From a checkpoint of a small transformer trained on Wikipedia.
Architecture: LayerNorm before each block, rotary positions, no biases in attention or MLP, embeddings untied during training, normalized queries and keys, local attention windows, shifted keys, gated attention, exclusive self-attention, capped logits.
Each number is 128 + 24 x the weight over its row's rms, rounded and kept within 0 to 255. Layers, rows and columns count from 0. The size above them is the row's rms in percent of the matrix's.

# layer 5 attention output (transposed), 512x512, rms 0.0405, rows 96-120, columns 192-255
size [ 87  89  90  89  91  82  85  89  87  91  96  81  94  85  88  84  93  90  92  82  90  89  87  88  86]
[[136 154 116 101 129 122 141 142 127 116 132 166 128 125 116 121 142 127 126 135  97 129 149 175  84 161  96  79 119 111 149  92 143  92 116 105 134 124 153 131 181 116 140 150 108 132 141 112 103 117 115 134 144 143 169 135 138 173 132 145 132 154 143 148]
 [105 127 168 140  95 124 125 124 130 152 107 113 131 164 148 112 169 117 157 147 133 129 127 130 142 141 101 146 115 172 129 123 149 144 140 117 160 110 121 148 107 137  87 160 129 142 127 149  95 137 145 165 116  97 169 142 103 102  82 102 142 140  76 134]
 [139  94 135 150 122 105 164 142 139 110  70 148 118 139 154 119 168 148  90  89 149 141 141 156 129 112 145 134 128 141 126 138 154 130 129 130 164 173 173 134 151 121  97  96  99 146 117 100 121 133 151  96  98 102 150 129 117 111 136 144 148 138 115 130]
 [140 121 119 135 138 136 123 134 126 119 148 118 119 168 129 165 106  71 146  89 168 139 159 131 128 129 127 139 160 128 136  88 111 137 179 176 102 129 121 141 125 131 136 120 130 129 106 155  76  82 103 151 136 109 139 126 156 129 125 155 144  97 137 128]
 [ 99 155  69  96 140 110  96 138 156 104 118 124 141 135  98 108 140 113  76 112 131 147  95 152  79 133 105 146  81 137 145 112 131 101 142 150 112 117 134 108 160  96 153 165 127 144  91 123 142 133 113 101 134  67  83 147 135 142 109 124 157 148 150 112]
 [120  95  92 125 125 162 136 139 118 153  91 127 112 143 122 139 126  83 101 107 123 133 120 123 159 113 151 122 164 144 120 100 100  95 143 150 125 137 115 111 124 158 149 139 139 120 146 136 203 116 137 150 169  98  98 131 100 123 106 103 108 157 128  98]
 [140  95  99 149 111 140 134 104 101 188 130 125 130 129 106 160 145 174  97 146 108 178 106 115 139  98 124 104 110 134 125 160 137 174 106 130 144 115 140 118 150 122  99 115 108 119 124 105 130 107 128 108 151 131 132 118 145  88 129 105 147  76 103 139]
 [137 143 157 112 106 119  91 121  79 190 156 125 103 133 102 115 121  95 111 105 147 108  91 147 108 119 108  88 124 125 162 124 112 122 142 125 117 118 103 127 118 171 132 156 141 118 161 154  94 134 120 118 110 149 121 112 154 179 170 176 140  93 122  98]
 [ 96 136 156 152 119 164 121 131 178 100 161 133 159 144 119 141 152 107 108 102 126 124 153 140 138 153 140  85  93 127 148 136 138 120 188 123 116 131 118 146 173 130 111 137 130 132 136 114 126 138 148 106 137 123 177 134 197 133  94 117 130  63 150 149]
 [148 116 125 144 106 103 151 124 119 164 137 118 123 114 148 108 151 122 133 146 122 144 141 124 214 163 186 125 147 123 110 140 116 134 139 167  96 123 133 145 107 146 129 109 116  75 153 113 169 113 107 123 158  96  94 147  91 138 167 135 111 146  95 120]
 [130 123 124 105 150 169 137 103 112 125 157 123  82 122 148 164 146 189 155 152 138 114 173 107 151 101 117 153 183 150 124 142 127 158 135 118 148 142 104 100  96 110  92  96 102 133 146 131 134 128 136 117 102  97 122 117 156 121 162 105 123 132 107 111]
 [ 95 101 177 121 169 108 160 158 110  97 145 179 164 110 105 134 132 118 141 142 116  98 136 112 123 159  96 157  92 170 140 149 135 157 125 127  98 113 153  88 168 101 115 127 108 141 154  79 105 127 133 136 136 119 128 154 128 117 104 130 182 163 115 136]
 [140 115 150 150 139 125 150 133 140 106 153 122 175 128 106 129 106  60 114 148 143 146 106 153 129 112 109 141 121 132  83 126  95 114 116 106 172 134 155 115 110 134  86 111 135 146 137 171 140 115 151 145  91 116 163 134  99 120 125 119 118 129 134  87]
 [132 106 146  97 152 139 106 138 122  59 171 157 118 157 138 153 151 161 103 101  70 111  95 122 125 122 115 126 132 148 196 112 161 127 115 162 126 153 147 125 166 103 123 131 107 102 163 122  81 139 117 150 180 166 166 157 151 112 152 111 120 109 115 184]
 [147 141 139  92 121 165 129  87  87 133 165 117 125 110 118 139  91 115 142 148 101 101 140 125 123 140 126 128 178 114 165 147 131  95 115 139 156 134 127  88  84 117 141 172 102 125 115 107  87 132 129 106 120 131 105 122 129 135 140 187 104 178  89 130]
 [ 96 132 118 115 165 144 181 133 142  70 157 157 155 129 159  91 138 135 172  98 131 100 127 110 143 105 100 134 129 146 163 155 127 135 136 125 162 146 117 111 143 133  90 159 119 159 128 120 105 113 142 123 115 125 150 104 125 124 107 110 146  97 129 116]
 [115 152 159 128 174  81 146 136 149 105  97 164 138 152 117 137 117 125 144 134 132  99 142 144 114 137 118 120 101 104 132 145 171 146 164  78 121 103 127 117 147 127 118 145  98 137 108 112  92 135 140 134 129 130 174 143 132 135  90 164 140  79  98 119]
 [132 161 123 128 124 154 100 114 136 162  87 158 135 126 134 124 141 137 113 104 106 119 113 101 129  79 131 144 127 120 129 160 126 118 110 172 105  99 121 155 117 137 126 136 126 134 113 165 171 137 119 108 133 127 115 138 112 146 141 102 139 164 117 178]
 [128 100  90 149 130 133 141 100 106  75 148 128 147 134 157 122 167 143  91 131 152 133  67 130 116 102 103  96  98 102 142 162 119 143 143 141  95 139 159 107 185 109  98 102 146 151  94 131  90 159 102 125 135 134 128 162 137 150 147 129 110 106 105  99]
 [126 129 137 114 122 150 159 141 171  91 145 135 182  84 123 141 161 137 153 143 161 134 133 111 131 126  82 127  83 117 132 107 166 139 112 100 116 134 124 127 132 107 118 168 125 132 149 107 125  95 116  87 127  88 174 129 183 167 122 156 174  86 160 135]
 [121 159 124 109 101  97  46 152 132 104 146  94 107  91 127 145 143  87 152 133 134 126 113 149  74 127 126 152 129 139 129  83 138 157 126 108 139 132 176 141 157 120 160 134 102 183 100 129 154 150 151 137 105 129 106 100 138 118 144 132 136 154 136 121]
 [139 122 133 149  94 120 145 129 139  91 154 109 154  92 151 160 106 148 143 121  92  96 111 130 119 150 128 122 114 138 116 150 130 151 155 126 113 173 105 136 145  92 149 102 119 172 105 122  86 139  90 131 139 114 140 133 148 125 150 162 147 112 180 113]
 [122 126 130 132 134  86 130 177 128 146 150 132 106  72 134  83 129 145 153 134 124 134 148  91 120 137 111 144  93 149 103 117 126 120 104 103 123 129 117 115  86  86 128 121 110 127 157 142 162 134 158 127 143 111 167 159 117 115 143 131 121 164 141 116]
 [118 122 116 119 130 161 132 128 131 132 125 163 128 123 130 109 169 121 139 116 125 136 104 136  90 102 136  68 126 140 111 150 121 124 106 130 102 150 145 146 181 142  86 152 114 154 105 124  88 140 126  67 111 182 145 151 163 165 116 117 182 103 137 164]
 [130 120 111 130 131 166  78 129 114 143 107 111  90 127  91 175 133 122  97 134 167 163 155 138 163 134 160 164 119 157 101 110 110 120 154 135 126 128  86 128  96 148 163 120 146  95 103 177 180 184 103 145 131 142  81 121 105 133 156 110  67 131 123 114]]
# layer 5 attention value, 512x512, rms 0.0434, rows 97-120, columns 192-255
size [ 88  88  92  93  86  87  91  89  90  93  85  91  84  89  88  86  91  91  83  87  86  87  88  86]
[[145 113 149 168 157 121 105 142 146  90 110  96 117 145  95 127 139 105 133 102 107 101 110 104 124 126 168 136 118 157 148 164 163 110 142 175  86 109  78 138 119 125 144 107 129 145 132 152 157 125 108 156 186 161 138 161 140 149 154 118 102 114 155 128]
 [114 118 123 120 115  96 103 165 162 119 104 118 143 137 104 141 143 101 154 130 110 111 114 117 173 135  42 165  93 127 151 155 132  89 103 120 121  94 100  81 100 129 161 131 130 120 109 124 122 192 151 136 172 141  76  93 152 117 120 137 154 133 121  83]
 [131 150 127 150 162 123 131 181 142 158  98 117 116 120 119 143 116 115 140 115 140 137 114 114 163 132 116 164 135  93  94 164  99 106  97 118  86 144 169  78 104 105 121  94 136 102  89 141 170  91 139 128 109 115 154 105 135 154 125 117 130 112 132 112]
 [110 146 122  97 113 183 130 146 133  98 161 117 100 150 117 163 131 135 105 102 128 144 174 143 150 150 101 117 146 127 106 121 157 148 114 105 122 120 123 147  94 131 156 140 100 149  96 125 124 131 161 126 109 115 119 112 117 127  97 125 112 150  91 174]
 [117 127 157 128  89 164  88 100 153 138 118 104 121  65 159 148  95 117 126 130 135 131 162 189 135 130 167  97 126 157 125 128 136 130 117 137 135 129 134  95 106 101 128 136 129 162 137 129 109 148 120 138 110 147  80 138 145 126 131 146 110 102 108 136]
 [112 175 132 129 113 153 138 149 146 137 120 144  89 125  84  91  90 129 115 105 118 141  84 156 118 151 149 134 154 146 111 128 120 140  97 109 101 115 117 112 111 110 107  93 104 149 102 134 117 130 114  81 120  82 196 128 122 118 146 114 160 124 135 120]
 [136 131 115 120 118 147 152 131 101 159 144 130 136 128  72 125 161 150 118 128 115 119  84 117 157 142 135 133 145 136  82 140 132 105 153 110 109  97 152 134 111 108  92 123 110 135 148 124  91 106 137 172 140 132 129 154 122 142 111 129 135 112 135 149]
 [148 116  61 146 150 133 155 111 110 109 104 108  81 106 163 116 126  96 112 116 117 120 110 156 104 150 102 119 121 118  86 152  88 131 136 109 115 176 128 127 156 165 128 105 100 159 123 119 121 123 119  98 138  96 144 165 110 118 116 128 147 158 155 126]
 [ 90 109 129  73 133 128 111 114 131 141 112 123 143  97 132 144 107 171 144 150 136 121 132 122 145 104 101 104 164 149 118 110 154 107 140  90 154  88 129 128 152 147  99 112 145 126 103 143 111 133 155 152 110 148 116 126 151 113  93 133 168 115 141 102]
 [120 163 162 119 101 118 154 135 113 131 102 131 104 112 109  92  65 110 182 109 137 125  69 166 108 154 106 139 155 130 102 128 127 152  95 143 124 117 158 153 119 100 159 123 171 125 128 163 143 103 144 133  95 138 159 139 137 134 133 118 129 112 126 132]
 [148 145 102 140  89 123 136 114 131 154 156 151 131 146 121 129 155 113 128 148 139 127  93 168 130  89 123 125 168 146 116 135 126 154 132 109 128 126  89 135 108 133 152 132 142  97 130 139 164 111 103 149 118  90 138 135 137 136 162  91 142  89 121 117]
 [147 159 149 139 144 125  98 128 138 120 120 122 122 109 146 146 140  90 154 130 131 109 122  99 106 146 116 135 127 125 129  75  92 108 135 120  68  90 105 143 132 112 130 153 152 103 145 119 154 191 133  92 131 127  98 152 116 100 148  95 112 121 159 124]
 [147 133  94 172  97 125 129 122 110 152 152 130 120 135  87 127 114  84 143 168  86 109 154 124 126 131 123 103 103 139  95 188 113 142 122 136  93 143 150 168 140 124 106 119  95 111  97 116 122 151 157 119 141  99 154 154 137 109  97 144 128  99 136 130]
 [118 113 105 121 147 107 149 169 147 137  90 135 130 181 126 134 188 136 136 115 134 148 127 124 136 131 152 132 116 127 192 152 132  97 119 134 118  98 115 142 106 115 145  97 141 145  98 137 132  97 114  92 129 124 146 152 127  97  98 133 143 133  91 105]
 [153 120 129 155 137  82 122  81 129 147 151 146 120 137 106 131 131  98 120 114  97 121 178 151 137 124  95 156 110 133 108  96 122  88 165 109 150 149 113 140  93 153 148 133 113 137 144 107 146 167 147 107 186 149  95 141 139 116 126 101 118 110 161 120]
 [104 131  90 120 141 147 170 140 127 130 151 134 131 172 129 121 172 134 162 127 117 101 103 113  70 139 118 134 106 166  88 129 132 131 147 137 149 120  84 110 101 158 129 134 111 109 135 113 129 139 138 126 149 147  99 113 104 154 123 104 131 137 123 108]
 [ 95 154 129 142 159 145 132 184 107 114 184 170 163 136  87 103 139 140 122 117 155 147 122 127 139 163  84 141 144 132 126 129 115 130 150 123 124 106 157  69 114 124  95 125 138 141 147  79 106 121 143 132 147 103 147 107 124 110 104 128 101 167 154 127]
 [164 131  91 173 115  84 105  95 114 149 114 139 132 124 136 112 102 127 127 160 143 130 150 134 141 132 135 134  86 122 118 117 114 117  94 128 110 129 120 148 138 114 167 143 138  43 139 112 126  60 123 160 155 107 113 123 150 143 105 143 122 141 113 140]
 [165 131  99 135 138 127 126 112 133 119 105 135 115 136 136 120 130 133 148 137 104 116 139  87  94 129 150 130 148 116 167 101 116 106 102 117 141 125 110 148 102 177 130 136 127 117 109 119 151 120 115 108 153 110 118 112 123 152 160 158 144 107 119 120]
 [183 141 169 155 112 119 113 138 158 146 162  93 105 163 145 156 134 145 148 150 118 139 120 137 168 126 109 117 158  92 163 142 128 133 100 139 167 129  93 102 165 153 106 137  92  85  71 105 170 157 128 126 181 169  95 110 135 136 146 146 129 150 118 110]
 [127 116 125 164 142 176 118 116 105 107 112  90 116 158 150  99 132  97 127 114 150 121 110 157 113  69 106 134 108 116 136 129 128 135 119 130 168 113 104 153 110 136 153 148 165  82 112 149 102 129 172 127 146 148 140 122 113 112 107 137 143 110 108 119]
 [138 160 147 126 119 174 141 134 125 138 159  79 138 151 136 135 131 140 169 197 132  89 183 156 104 128 155 133 104 153 110  97 137 111  93 112 130 107 109 176 130 151 105 153 123 125 122 162 114 125 193 128 145 158 155  83 137 113 132 121 143 138 126 135]
 [143 142  98 141  91  87 110 126 108 106 114 151 107 123 113 139 129 143 164 135 110 170 136  91 123 134 135 127 105 162 128 147 138 144 179 115 102 115  95 131 121 163 142 132  93 118  99 161 118  83 195 118 139  94 151 111 119 147  76 151  92 112  90 161]
 [142  95 166 109 115 135 144 133 126 101 163 118 135 105 136 116 102 101 175 135 125 161 123  78 178 122 132 155 124 144 135 122 112 134  90 115 111 136 162 105 139 149 109 157 154 156 168 136 111 107 122 167 116 153 142 104 137 133 141 124 109 133 137  89]]